config = dict(
    num_key_value_heads=2,
    init_std_qkv=0.0158,
    max_steps=2126,
)
Each number is 200 + 30 x the weight over its row's rms, rounded and kept within 0 to 999. Layers, rows and columns count from 0. The size before them is the row's rms in percent of the matrix's.

# v: layer 5 attention value, 128x160, rms 0.257, rows 103-127, columns 0-39
# o: layer 5 attention output (transposed), 128x160, rms 0.213, rows 103-127, columns 0-39
# gate: layer 5 MLP gate, 256x160, rms 0.228, rows 0-37, columns 0-39
# up: layer 5 MLP up, 256x160, rms 0.235, rows 0-37, columns 0-39
# down: layer 5 MLP down (transposed), 256x160, rms 0.216, rows 0-36, columns 0-39
v103,108,206,182,163,108,168,196,198,224,176,195,177,171,202,223,193,192,141,175,216,226,185,238,230,197,152,276,235,159,188,247,192,214,186,256,163,191,183,186,254,172
o103,103,179,241,198,251,245,162,222,199,214,212,215,259,218,225,242,208,214,237,185,165,263,203,174,181,190,151,167,255,238,246,212,182,168,173,216,180,199,186,194,236
v104,110,260,228,163,211,201,166,212,195,159,206,229,205,186,162,186,236,147,214,203,195,219,175,267,235,195,204,201,193,248,178,128,193,229,221,152,185,189,193,191,211
o104,109,165,169,212,197,201,184,195,246,233,168,129,165,244,243,256,183,219,253,192,179,180,198,204,156,262,179,235,173,168,197,193,228,233,221,229,222,212,205,181,265
v105,122,207,241,215,149,165,218,169,133,200,202,226,155,157,217,265,203,200,242,203,168,234,206,253,262,221,175,229,201,184,221,205,231,207,201,176,218,179,223,196,221
o105,121,162,193,154,208,209,169,210,215,206,226,208,260,213,159,259,171,194,179,139,216,186,218,195,182,188,200,223,197,261,168,170,153,211,190,209,228,154,155,210,195
v106,108,232,200,211,293,224,171,181,150,200,229,217,201,214,176,250,203,254,202,169,242,191,220,198,256,266,144,162,246,195,219,202,195,254,164,213,192,188,228,157,182
o106,106,179,173,183,154,195,201,238,229,199,174,195,191,169,223,198,214,135,175,199,195,212,235,243,243,185,279,251,189,195,156,161,171,152,220,195,259,150,173,229,220
v107,112,179,227,151,180,191,182,190,150,183,182,172,94,197,196,211,216,247,192,228,188,219,267,219,233,165,194,164,163,214,210,173,233,152,265,213,216,206,176,193,198
o107,107,197,201,212,213,188,181,183,227,219,245,205,257,219,192,206,168,122,251,170,230,149,178,176,152,224,173,213,198,209,179,135,193,186,125,187,198,161,191,209,190
v108,124,223,164,137,210,198,251,194,251,160,208,182,223,172,181,200,219,230,227,219,178,192,176,172,157,182,191,206,139,228,193,192,191,188,190,243,236,190,188,218,232
o108,123,185,215,182,195,164,178,168,191,198,185,186,212,213,214,125,212,175,199,214,256,203,213,201,210,255,194,153,211,159,229,202,236,219,219,173,182,235,250,230,195
v109,112,170,225,208,206,161,158,175,240,173,231,169,155,211,178,210,245,230,181,145,164,180,190,234,237,232,195,236,193,219,242,205,197,177,140,194,238,174,202,225,170
o109,113,220,196,201,139,222,213,210,172,198,187,215,213,208,204,253,184,213,170,200,185,258,229,214,166,221,206,167,192,244,212,180,174,240,199,184,219,175,202,177,234
v110,108,173,149,199,190,244,183,199,224,169,177,183,242,203,142,219,226,165,194,206,182,172,226,197,190,199,134,186,200,193,215,212,198,220,229,245,195,215,186,225,201
o110,107,171,203,174,218,174,248,151,210,181,205,191,167,164,178,178,171,222,181,164,247,176,152,227,171,258,238,206,237,207,189,222,219,181,161,160,203,204,237,188,179
v111,092,133,182,159,191,237,168,173,180,198,169,237,188,250,185,237,188,223,213,223,206,198,231,142,234,191,213,200,138,148,203,260,153,213,232,209,206,204,211,181,215
o111,088,212,209,232,231,191,223,258,207,171,185,192,223,164,219,192,195,161,188,162,210,199,189,194,144,183,202,187,240,224,190,227,216,164,185,183,187,246,219,180,223
v112,089,203,207,188,225,146,262,201,290,217,190,223,215,184,232,209,237,166,173,214,231,172,186,180,224,207,166,222,145,261,179,208,211,239,218,153,197,248,193,238,230
o112,098,230,171,212,174,189,184,219,142,225,178,162,178,231,191,209,194,199,248,232,169,205,197,200,232,202,195,139,217,202,166,217,180,192,202,241,223,173,228,239,216
v113,125,189,185,147,214,197,186,251,217,185,225,219,250,209,188,171,215,195,226,260,199,247,178,153,235,219,216,152,148,151,178,176,156,231,185,171,251,178,219,203,202
o113,121,199,195,196,230,176,183,190,214,176,115,152,159,202,186,196,210,180,205,159,227,157,195,216,145,198,206,209,181,221,235,230,254,190,217,191,159,218,185,159,264
v114,116,183,248,164,214,204,171,198,214,185,175,186,147,234,214,252,198,179,194,191,251,188,180,224,190,132,210,158,203,246,212,205,275,161,227,225,245,245,172,178,232
o114,112,155,184,255,185,199,182,179,188,226,245,218,242,146,226,179,197,225,226,170,161,220,207,226,199,250,162,214,211,198,196,144,133,210,188,203,168,188,217,211,192
v115,115,181,226,141,185,199,192,176,167,229,169,190,212,156,179,244,178,163,212,234,187,178,225,156,239,161,204,222,136,156,195,171,198,224,210,244,154,220,229,248,260
o115,110,177,240,243,205,246,206,168,250,163,217,186,144,202,177,197,209,210,229,210,202,186,174,220,183,195,211,195,187,213,219,282,241,146,190,157,248,229,161,204,168
v116,106,217,201,163,254,211,240,205,216,264,180,217,219,249,166,208,229,202,233,236,204,226,186,187,240,183,237,228,259,223,217,191,161,190,196,245,179,202,178,203,237
o116,105,201,180,227,168,205,206,227,160,176,197,209,204,210,249,196,187,164,130,202,166,152,190,230,197,207,163,197,183,169,158,209,278,234,229,178,182,212,239,170,202
v117,109,151,189,155,246,196,157,223,220,241,224,249,207,212,178,218,166,218,188,176,194,193,155,99,181,236,174,195,199,191,226,177,218,206,219,225,161,183,214,186,255
o117,107,192,198,230,199,214,243,219,155,184,151,189,224,228,150,205,195,235,226,211,187,212,196,261,188,166,203,190,154,234,176,234,188,190,184,216,226,246,224,203,193
v118,091,201,234,213,215,222,246,239,140,217,251,189,209,198,204,259,231,193,181,117,201,214,167,164,182,211,198,216,159,169,175,158,91,207,164,190,217,199,202,188,194
o118,098,182,201,187,182,192,183,205,231,181,175,192,162,174,192,188,202,240,214,265,152,178,197,229,198,180,207,175,215,206,192,229,241,202,168,187,230,148,200,214,238
v119,099,215,251,159,192,159,164,212,264,163,182,204,181,238,199,191,155,176,229,177,207,167,247,193,169,226,185,193,169,206,205,200,232,165,190,230,234,179,178,197,205
o119,100,142,216,211,201,206,227,201,181,233,172,204,212,255,227,192,241,199,217,241,208,238,206,249,236,164,148,184,194,186,222,215,176,209,199,207,206,145,203,217,210
v120,119,214,231,238,225,229,220,169,223,262,218,224,231,220,251,155,177,188,210,243,222,199,167,168,215,210,170,158,168,179,185,234,176,174,211,134,193,193,156,148,142
o120,114,215,171,170,212,181,164,202,181,150,163,188,160,190,152,186,181,214,193,206,191,190,145,202,192,160,240,240,229,153,182,230,199,183,209,237,185,206,221,194,231
v121,106,238,169,209,175,188,185,200,202,173,206,183,176,185,220,258,201,185,186,220,119,193,211,149,195,186,198,194,153,195,191,244,176,179,228,214,178,200,187,194,195
o121,100,174,277,200,192,258,200,153,175,230,191,230,187,231,237,165,234,186,184,165,264,273,214,188,197,210,177,196,219,258,201,247,192,239,226,206,214,149,146,233,221
v122,127,217,222,214,209,241,223,152,267,197,130,171,214,218,203,166,190,215,236,217,210,210,179,209,255,182,205,224,227,263,190,221,188,181,227,235,225,230,182,192,194
o122,123,205,206,182,193,192,178,250,164,214,232,200,228,190,201,157,191,180,164,168,198,245,226,180,160,246,176,179,158,142,177,166,200,251,218,143,141,228,206,179,198
v123,091,194,175,191,208,192,201,201,208,255,192,184,200,216,159,171,169,212,191,195,235,157,182,187,217,187,191,204,184,186,252,144,212,217,191,209,172,175,175,208,220
o123,090,139,249,208,194,211,168,191,221,199,225,169,191,216,224,244,240,184,224,218,158,202,190,235,168,194,240,231,222,199,198,291,193,211,192,161,284,253,142,219,183
v124,105,200,181,204,225,206,181,246,216,180,190,201,209,229,188,163,202,182,189,161,211,210,178,204,217,225,170,167,204,198,226,179,212,263,184,207,225,194,203,139,173
o124,104,181,192,219,176,180,200,140,203,193,208,141,206,176,214,179,202,189,182,241,202,184,211,166,171,204,215,219,190,184,168,186,179,200,189,223,168,236,182,183,202
v125,099,234,184,205,176,195,201,146,229,250,185,208,229,255,269,155,99,204,213,212,280,161,202,181,220,207,192,177,216,192,228,215,221,156,245,159,235,211,195,207,186
o125,097,127,226,182,241,239,162,248,179,153,241,215,198,212,146,197,238,196,155,164,183,211,229,274,241,159,234,224,190,189,209,225,182,218,233,207,184,177,182,193,211
v126,095,202,217,193,165,212,204,205,162,249,217,202,231,229,230,239,220,172,202,259,171,256,154,192,202,168,216,196,225,178,197,172,189,217,191,214,210,234,202,186,185
o126,103,247,164,153,217,177,202,193,254,202,208,184,246,150,169,173,183,200,220,151,195,165,188,226,218,193,195,178,190,205,195,214,208,210,275,193,185,210,186,219,210
v127,104,151,204,190,184,185,174,214,201,200,193,182,196,195,183,285,235,193,200,161,185,188,172,183,202,225,227,213,201,185,217,243,249,195,224,208,198,218,243,222,175
o127,101,220,218,202,189,204,206,174,201,180,210,264,191,199,230,195,151,250,196,209,208,230,231,220,205,161,195,167,200,258,196,229,153,196,156,212,227,201,178,199,188
gate0,111,221,227,223,251,212,220,170,203,160,225,176,169,198,188,141,190,242,181,218,184,172,205,204,200,212,163,190,196,181,183,226,202,146,209,198,154,196,207,284,249
up0,106,160,150,170,195,179,185,226,196,230,232,235,169,175,199,201,239,187,179,225,187,172,140,202,195,135,212,200,226,173,242,170,218,187,175,181,130,198,174,199,195
down0,103,213,182,240,192,174,182,187,237,217,131,161,199,196,218,175,236,186,221,167,211,237,232,146,208,227,164,224,200,235,210,222,161,200,178,222,207,212,194,197,217
gate1,109,160,211,196,188,199,181,169,214,207,168,206,218,203,173,172,232,215,171,197,158,231,217,233,206,208,213,162,159,154,93,146,176,208,153,109,215,203,232,162,193
up1,100,207,221,234,171,206,203,196,222,191,212,171,228,201,183,193,221,153,217,197,208,183,192,225,158,244,211,250,112,165,254,221,229,214,226,185,172,196,169,177,249
down1,109,198,157,228,215,157,173,200,222,210,283,183,209,207,226,219,168,250,194,176,201,175,150,199,216,130,230,213,243,162,220,208,254,246,192,219,149,195,147,211,209
gate2,098,235,189,216,239,171,182,190,249,207,143,195,161,217,159,217,199,180,239,228,180,218,228,208,211,177,218,184,210,203,199,178,222,200,225,200,209,200,176,171,238
up2,095,207,189,172,197,194,208,180,223,217,152,194,188,168,185,198,165,212,201,254,179,208,240,199,232,177,170,178,254,242,201,216,197,193,210,173,207,212,203,210,202
down2,104,232,162,199,165,192,189,186,206,182,179,204,186,164,226,199,153,256,167,191,176,174,199,178,242,228,201,187,194,191,158,206,213,168,201,210,186,180,198,173,231
gate3,101,173,185,159,260,227,188,193,235,170,177,180,192,195,165,218,214,229,191,178,145,250,202,222,171,187,171,179,169,169,193,188,199,142,273,204,163,215,241,196,168
up3,098,201,176,205,215,162,198,206,192,215,205,212,192,195,263,246,191,203,221,222,200,256,196,260,139,181,152,213,174,210,153,201,223,212,189,215,210,193,216,214,106
down3,099,196,178,201,214,206,184,187,175,220,233,212,182,199,190,159,209,237,199,199,193,140,207,150,186,181,184,197,205,200,183,172,171,149,247,220,189,200,260,241,199
gate4,112,198,210,160,167,212,184,180,180,130,206,193,153,195,199,217,157,188,183,199,132,250,162,225,226,245,203,220,230,118,162,209,187,232,215,190,233,216,189,150,198
up4,109,196,253,213,190,188,207,228,216,196,209,161,221,170,205,206,198,172,211,172,119,237,223,260,169,203,180,241,211,222,209,192,211,211,154,146,225,208,156,188,137
down4,114,197,202,215,163,217,204,190,175,210,204,176,231,170,203,242,193,188,215,208,198,204,174,218,207,250,160,239,95,203,235,272,213,247,186,188,178,252,193,220,241
gate5,095,201,161,238,230,191,256,171,182,170,153,185,183,224,181,170,141,235,203,183,171,186,182,209,179,150,264,195,193,194,195,213,256,206,231,215,240,245,178,201,193
up5,106,163,183,208,251,183,211,183,189,218,140,194,167,177,189,242,199,182,197,125,202,241,160,247,209,165,186,230,219,124,212,227,217,234,166,197,239,215,141,197,183
down5,100,190,217,192,220,187,206,174,219,221,191,238,236,244,191,202,176,161,182,235,207,194,187,197,183,184,181,213,149,195,234,163,208,196,258,211,186,175,164,228,196
gate6,096,149,149,145,179,179,228,203,202,218,249,184,195,227,185,221,173,182,192,192,189,216,249,213,166,219,199,217,176,226,211,175,170,239,173,188,240,246,195,218,225
up6,096,288,196,200,250,239,203,212,176,198,154,184,185,212,206,196,180,228,214,186,221,201,212,179,199,272,194,187,194,190,135,223,120,189,191,176,195,150,186,188,216
down6,100,176,187,213,242,190,162,199,212,221,213,205,185,202,204,243,250,203,233,195,209,205,240,192,189,193,271,214,210,202,159,240,188,184,200,218,227,179,251,210,181
gate7,105,188,192,181,203,217,237,164,164,198,217,203,221,167,171,214,188,205,217,257,201,198,271,211,218,218,214,198,199,227,202,221,180,240,252,231,205,214,206,205,225
up7,103,177,194,178,238,174,221,207,223,168,204,141,214,182,212,253,247,148,185,205,210,186,171,202,185,197,228,183,161,213,187,251,199,197,151,212,280,208,173,172,183
down7,100,205,209,187,171,238,161,225,206,180,221,193,216,220,176,181,165,173,209,181,222,229,162,203,210,241,208,230,171,168,215,176,155,244,224,206,278,241,222,228,184
gate8,085,201,231,225,206,137,172,215,154,165,201,204,191,254,196,179,241,188,159,151,213,185,165,182,205,182,221,192,198,280,176,220,240,155,171,209,228,210,136,235,216
up8,092,165,203,195,207,223,195,220,183,227,169,176,209,210,221,173,198,155,254,237,189,211,175,199,214,251,116,227,195,167,209,190,149,130,158,202,190,203,252,151,196
down8,092,151,230,204,151,184,185,164,236,203,144,212,189,221,195,212,191,164,142,206,216,198,205,174,227,161,205,169,155,210,195,195,223,277,187,231,230,165,171,213,248
gate9,095,146,167,215,190,221,189,169,244,204,223,218,155,187,181,213,165,189,204,224,199,192,189,154,223,243,213,206,169,231,196,195,204,230,228,200,218,115,222,168,247
up9,093,199,189,181,232,154,180,166,189,167,214,203,167,217,266,220,216,243,218,214,177,231,194,204,193,181,231,189,173,208,198,190,201,211,200,227,261,247,187,215,177
down9,092,206,154,193,190,197,226,224,206,167,259,191,238,200,221,126,197,197,200,198,236,213,275,235,203,187,165,184,181,169,204,210,200,180,197,190,168,217,270,208,181
gate10,098,162,207,184,208,232,224,175,214,204,262,219,185,187,170,223,201,205,257,179,231,199,214,202,223,179,218,176,194,173,191,171,271,177,233,273,200,167,193,198,281
up10,099,231,187,119,225,188,220,177,185,237,228,202,209,203,247,215,194,225,190,228,255,171,196,174,278,173,237,231,164,213,172,197,192,241,183,226,208,186,232,185,213
down10,103,224,233,185,196,196,201,155,260,198,221,229,187,137,187,168,244,177,168,241,181,221,181,215,191,231,189,280,183,191,189,181,194,144,273,166,202,220,144,250,178
gate11,106,192,240,186,230,218,168,177,227,197,194,188,225,206,161,195,194,180,193,212,212,229,223,232,215,192,193,190,169,166,188,133,180,177,158,150,160,210,176,230,197
up11,105,213,180,171,242,195,178,200,158,175,215,172,189,200,150,190,232,143,196,223,214,198,218,199,158,213,205,217,236,242,178,150,209,217,184,212,173,253,210,141,164
down11,106,183,234,171,215,261,246,194,214,173,234,220,214,149,199,200,199,133,216,246,137,201,231,201,224,178,218,221,197,238,203,205,172,251,196,185,206,206,206,188,164
gate12,098,229,200,192,187,225,231,212,154,211,187,173,217,154,159,247,204,204,178,193,225,203,206,151,197,209,209,197,113,255,216,201,248,189,177,222,183,164,136,167,180
up12,088,204,209,210,187,170,201,253,213,194,244,198,156,236,207,199,190,248,135,209,238,207,194,239,217,150,229,196,149,210,207,222,183,267,219,124,164,158,184,169,195
down12,099,230,221,222,232,211,204,216,166,217,214,247,183,197,218,198,194,252,180,218,233,169,192,206,295,222,166,186,214,236,228,203,200,271,236,143,204,170,203,167,215
gate13,092,245,197,246,186,211,237,197,218,246,170,199,225,200,216,146,177,247,140,173,186,201,205,183,210,244,254,189,234,158,173,181,181,180,170,209,228,188,219,234,194
up13,094,180,231,201,232,216,208,182,222,222,214,213,208,184,203,249,212,218,232,207,180,192,186,199,223,226,166,226,201,185,193,156,218,190,214,206,191,198,205,290,158
down13,086,197,186,171,254,170,186,231,185,221,259,189,216,190,193,211,218,214,177,176,263,210,176,193,187,200,164,212,225,165,145,216,233,215,189,201,194,185,173,222,167
gate14,092,229,222,150,207,181,172,147,180,247,182,220,165,200,192,234,201,189,220,146,221,216,213,206,185,195,250,126,168,211,241,164,224,210,202,176,197,165,224,233,234
up14,105,147,207,188,212,141,143,157,233,224,220,224,237,224,173,233,294,241,194,183,236,253,183,212,255,208,191,177,211,203,213,166,182,198,234,165,192,223,227,239,220
down14,098,167,170,257,198,204,231,173,201,232,199,236,205,195,191,199,196,190,178,155,190,221,226,225,200,202,220,281,221,159,198,210,235,217,226,237,162,193,208,222,212
gate15,102,206,208,214,162,193,201,160,278,214,195,166,240,189,208,218,173,177,229,246,234,208,187,188,195,224,204,193,224,212,181,202,242,207,171,154,218,188,177,187,162
up15,103,214,158,156,226,219,213,195,170,151,198,234,156,211,205,171,156,198,130,178,196,164,180,171,176,166,214,203,216,219,180,204,206,202,220,204,185,252,243,171,219
down15,105,183,208,170,185,217,202,228,175,148,225,243,166,210,210,208,172,187,185,201,208,189,175,210,156,180,141,219,194,140,233,209,207,209,254,245,200,233,257,223,232
gate16,109,189,233,221,210,157,144,125,249,232,246,194,194,137,194,186,200,221,183,169,253,263,211,222,210,187,175,196,195,186,193,202,166,170,219,235,200,251,201,163,209
up16,106,157,172,164,208,217,253,175,191,201,197,170,257,214,198,184,188,149,229,203,203,220,174,184,182,175,243,196,228,184,266,247,245,230,201,250,155,173,232,139,206
down16,101,179,211,188,188,118,199,228,269,179,203,149,191,198,214,218,181,216,155,199,207,221,198,256,216,232,139,184,172,251,214,268,182,206,192,185,198,207,242,215,204
gate17,101,164,182,223,166,164,208,216,193,192,127,173,193,175,184,207,233,230,169,196,173,236,177,222,189,217,230,240,143,140,180,142,160,218,189,195,217,212,192,208,180
up17,104,165,141,251,235,178,199,205,213,159,184,146,155,196,167,159,226,175,189,152,214,228,168,255,218,204,187,216,199,215,222,191,157,165,195,223,229,227,155,207,187
down17,095,245,192,244,196,177,235,216,89,199,257,248,237,204,224,195,194,224,211,195,198,188,166,171,220,225,179,191,214,152,197,171,214,156,191,215,164,180,225,170,197
gate18,094,172,217,174,202,229,163,251,253,227,190,179,146,224,221,214,199,180,212,113,157,201,226,167,223,245,191,202,184,189,158,231,243,166,215,230,199,187,210,202,257
up18,102,212,192,166,200,193,197,230,162,166,234,193,222,183,222,167,187,265,198,222,133,187,195,174,226,213,193,109,237,180,176,203,166,186,208,155,151,208,245,217,245
down18,106,157,176,238,150,188,192,204,233,193,168,210,127,196,232,237,191,177,211,190,237,237,192,192,196,198,154,218,214,185,210,243,174,191,174,249,203,158,165,145,240
gate19,093,219,162,187,159,186,158,230,219,225,251,176,189,174,164,206,230,202,164,193,175,238,243,216,148,181,215,197,219,176,179,232,181,212,161,196,187,175,179,177,218
up19,094,238,188,223,230,212,180,208,231,194,246,193,149,208,170,189,186,196,265,221,152,252,206,253,161,191,153,159,226,192,221,222,178,234,147,189,191,200,161,197,233
down19,102,209,182,222,169,273,266,190,223,205,185,162,190,151,152,154,218,158,179,272,187,237,212,236,175,142,231,183,192,188,200,289,213,173,166,204,144,198,234,191,227
gate20,096,201,221,252,180,171,203,169,249,220,178,214,212,225,184,179,217,165,243,166,294,179,174,237,217,246,207,181,216,192,190,187,280,226,207,202,171,184,221,238,176
up20,098,218,189,190,204,200,138,204,231,237,216,169,245,174,203,178,221,218,252,198,193,245,164,232,255,188,211,176,211,186,238,181,172,244,153,191,201,210,243,223,176
down20,103,189,214,209,219,199,210,180,165,247,183,230,183,242,119,231,210,165,253,224,246,186,201,178,200,213,162,188,147,228,170,196,262,219,233,255,167,189,209,211,241
gate21,104,238,231,163,174,183,197,178,181,177,185,174,195,188,163,204,184,244,203,141,195,210,222,165,153,246,205,157,227,175,222,196,196,227,196,163,102,204,164,213,178
up21,108,165,185,174,219,146,234,169,182,209,218,198,165,180,212,230,210,190,237,233,237,205,185,193,217,226,167,177,201,217,242,231,223,210,208,157,169,177,202,187,233
down21,101,143,226,230,201,235,216,224,219,225,154,174,191,198,219,187,144,230,231,175,236,179,194,219,152,207,191,209,191,178,201,204,199,173,202,187,166,150,182,205,169
gate22,073,235,209,159,257,162,218,185,155,164,209,234,245,211,187,225,183,267,238,233,205,154,154,156,210,157,191,208,175,172,179,196,204,218,224,220,232,169,250,232,251
up22,071,230,181,175,206,234,201,177,188,217,222,254,200,175,236,170,159,169,275,184,212,168,266,172,184,236,164,190,251,218,228,152,161,222,148,211,186,200,237,198,199
down22,082,180,202,199,181,177,149,237,169,233,191,227,189,185,155,185,202,203,250,205,224,188,226,234,201,231,216,173,231,193,217,192,208,207,168,220,197,187,225,241,148
gate23,105,215,177,232,163,200,259,169,207,180,198,136,248,132,217,177,201,207,211,193,201,201,205,156,197,192,235,212,241,197,258,175,180,235,196,191,225,167,170,282,148
up23,100,187,273,185,234,185,184,196,190,192,202,218,177,191,179,207,192,161,199,202,180,206,206,183,114,191,212,149,230,210,108,179,211,215,189,190,240,144,198,217,203
down23,110,201,168,194,182,201,175,205,228,239,186,228,209,147,228,202,180,131,165,204,221,203,241,192,182,199,239,174,233,222,210,179,157,204,262,221,230,157,219,224,254
gate24,102,206,224,172,178,187,210,207,189,142,169,227,179,193,148,226,158,262,209,214,195,162,178,193,217,171,207,189,206,242,134,190,136,187,200,220,223,180,175,224,134
up24,113,191,175,155,152,141,137,241,210,188,164,239,159,169,169,201,207,231,169,243,235,187,237,213,282,208,253,190,192,154,183,203,194,245,196,179,198,207,175,193,191
down24,096,210,268,214,186,234,232,157,224,184,145,134,209,219,240,211,200,203,228,215,243,172,216,203,183,192,179,216,225,269,216,268,225,176,246,210,211,269,209,212,205
gate25,105,171,182,204,120,206,191,155,199,179,191,228,245,192,246,207,186,198,192,237,231,182,181,193,210,176,138,231,182,211,255,181,154,186,200,248,170,274,166,185,184
up25,109,189,202,187,241,212,221,197,286,126,202,212,246,235,217,160,203,191,175,184,189,198,235,202,193,146,204,184,210,222,221,200,216,212,166,252,216,246,201,237,213
down25,111,226,286,190,209,165,248,215,117,178,203,265,224,214,198,222,209,238,162,220,128,199,174,173,202,178,229,235,144,251,233,193,198,214,218,230,190,213,253,196,250
gate26,082,182,146,211,225,184,183,182,179,224,218,176,230,219,186,210,259,210,214,229,183,192,203,183,239,203,178,248,241,212,219,205,213,176,196,279,212,210,224,191,244
up26,092,185,176,184,154,195,191,204,216,223,148,178,163,193,206,170,167,159,163,183,158,139,237,288,211,230,203,191,190,220,199,188,203,222,206,163,166,202,179,218,177
down26,087,193,178,181,222,189,205,195,122,154,231,197,213,170,137,202,183,181,217,227,225,177,209,223,190,246,246,193,182,177,195,155,198,209,148,244,207,214,202,188,211
gate27,096,189,193,178,178,203,155,228,200,224,205,133,161,186,172,221,226,244,223,181,254,217,198,192,254,183,231,185,163,201,202,213,152,186,180,186,183,247,187,224,205
up27,105,154,247,176,183,243,222,220,163,192,202,211,229,169,179,198,227,209,181,243,234,209,224,192,198,181,187,234,187,170,191,222,133,180,213,213,175,151,205,244,232
down27,089,224,199,190,125,163,179,232,231,192,171,223,206,231,194,211,259,194,195,178,221,203,181,169,189,189,195,165,146,237,207,281,241,152,186,194,174,213,217,222,201
gate28,097,211,230,218,157,218,235,214,162,234,193,150,171,226,198,186,217,161,210,170,268,193,234,205,244,231,198,206,210,165,203,246,159,204,181,218,204,142,185,203,200
up28,097,199,201,201,220,213,176,160,185,208,187,200,148,140,160,187,168,202,224,208,185,199,172,194,261,199,202,171,182,147,175,197,222,205,205,212,182,179,187,205,229
down28,101,167,173,172,198,200,240,215,205,201,219,176,186,144,139,207,168,203,258,183,200,254,194,190,180,214,196,179,173,239,222,224,248,148,195,240,199,163,208,188,207
gate29,098,210,168,206,242,187,167,212,171,135,239,218,186,296,207,229,205,172,225,218,219,224,228,237,188,179,186,191,198,165,191,202,225,203,184,232,204,174,176,216,171
up29,105,202,201,172,244,213,225,178,201,222,178,191,161,182,240,199,218,262,192,220,174,203,159,287,218,207,217,215,200,238,185,233,168,185,173,210,232,219,216,186,194
down29,103,167,216,167,224,189,225,179,203,226,249,198,165,180,228,165,249,172,172,197,153,250,172,207,222,242,187,207,156,259,206,153,186,220,194,175,200,229,198,187,172
gate30,094,212,156,192,184,232,203,203,204,204,180,175,178,234,200,173,183,165,188,226,244,144,244,182,186,181,220,221,159,199,257,255,171,175,162,181,231,247,248,224,232
up30,105,209,203,236,208,225,192,161,224,199,197,152,206,219,231,180,180,194,234,226,262,119,172,207,208,161,173,235,193,195,256,261,172,165,206,177,215,277,248,207,197
down30,099,202,209,207,231,188,203,184,246,214,238,219,222,183,213,240,152,215,208,161,172,168,168,232,193,216,244,243,186,220,199,184,205,129,199,201,213,168,206,141,219
gate31,110,244,187,172,199,238,181,203,198,241,179,129,155,248,167,199,257,175,227,197,181,221,251,204,137,126,183,194,204,222,196,230,216,216,256,170,199,194,212,226,173
up31,104,179,214,189,228,129,222,172,199,169,230,207,247,172,175,266,209,242,171,201,264,221,201,195,214,159,192,177,207,209,244,197,251,135,220,237,165,223,211,238,231
down31,102,166,223,187,272,181,171,189,195,191,167,183,223,207,225,187,224,249,206,182,218,193,178,202,150,203,183,195,127,231,225,187,221,207,199,204,141,188,201,227,182
gate32,089,173,163,217,205,201,160,231,181,204,190,226,167,147,199,168,152,176,181,174,169,172,191,247,144,211,258,231,254,235,157,209,207,206,152,164,217,188,129,159,168
up32,082,144,162,270,232,242,166,217,162,165,235,210,141,239,204,251,166,196,216,224,167,157,201,175,206,220,169,226,185,231,201,183,231,210,159,217,193,156,174,197,241
down32,084,230,235,191,295,222,248,188,195,163,236,217,283,197,182,210,159,191,217,201,175,211,166,168,200,154,195,239,161,205,189,145,187,183,215,196,211,229,171,184,145
gate33,089,256,244,208,191,190,167,252,185,165,220,152,214,210,221,193,217,224,197,262,184,167,164,212,189,187,203,226,220,229,172,202,225,192,198,212,203,198,208,212,179
up33,087,207,207,220,192,188,229,181,214,178,165,185,188,201,254,242,157,180,203,176,221,250,214,169,216,225,198,192,174,228,255,197,131,256,195,182,241,187,177,224,193
down33,105,232,161,181,231,185,240,161,244,165,171,207,211,203,150,200,170,160,178,214,225,226,185,105,235,225,166,228,161,216,255,223,195,219,149,205,206,178,154,234,226
gate34,098,203,161,195,252,201,216,215,161,180,176,202,149,189,213,164,188,212,210,199,157,188,141,214,225,209,233,140,187,200,199,202,166,137,191,238,188,214,225,209,181
up34,100,181,164,209,177,193,200,249,243,152,207,210,137,184,186,195,247,239,164,237,200,161,241,220,183,175,199,218,225,215,269,251,254,229,220,195,228,180,204,228,165
down34,103,171,233,209,302,227,218,214,217,188,203,193,227,225,190,218,140,178,224,219,176,137,167,141,182,137,181,242,185,233,238,144,177,203,202,151,204,169,203,172,226
gate35,116,228,220,111,160,172,181,241,223,195,192,187,186,165,147,234,181,235,161,250,232,159,208,191,219,197,238,229,175,225,153,190,193,203,206,217,248,178,157,228,204
up35,108,142,187,219,179,175,215,226,186,167,210,203,154,194,201,222,254,195,203,198,225,185,195,203,273,242,208,198,194,186,172,170,205,217,255,187,225,217,191,201,190
down35,098,235,241,193,169,206,152,143,251,226,170,177,200,195,238,220,218,197,185,159,180,173,176,220,116,138,173,188,227,232,245,237,208,195,202,187,246,203,158,203,183
gate36,098,205,203,118,206,191,129,246,216,230,251,208,190,212,234,191,175,215,206,159,219,198,217,231,201,236,205,197,211,186,141,214,231,256,138,179,172,159,164,159,227
up36,089,142,206,172,201,209,171,168,190,178,182,232,186,240,203,197,192,199,159,227,195,207,147,210,217,180,240,145,227,154,164,232,201,151,211,229,217,255,154,213,169
down36,095,206,188,194,193,178,162,212,204,213,186,269,208,241,241,151,208,178,177,243,168,169,166,212,192,201,181,215,210,193,177,181,281,166,224,223,188,199,200,195,113
gate37,118,185,155,201,204,250,200,212,156,237,194,216,234,252,165,189,219,191,221,213,229,236,195,164,182,194,190,205,235,204,228,177,209,168,213,229,166,207,209,233,244
up37,106,189,149,160,188,193,181,175,244,231,250,237,202,171,237,177,136,195,255,182,212,171,187,249,198,247,180,179,250,250,217,210,143,181,195,214,199,186,224,203,230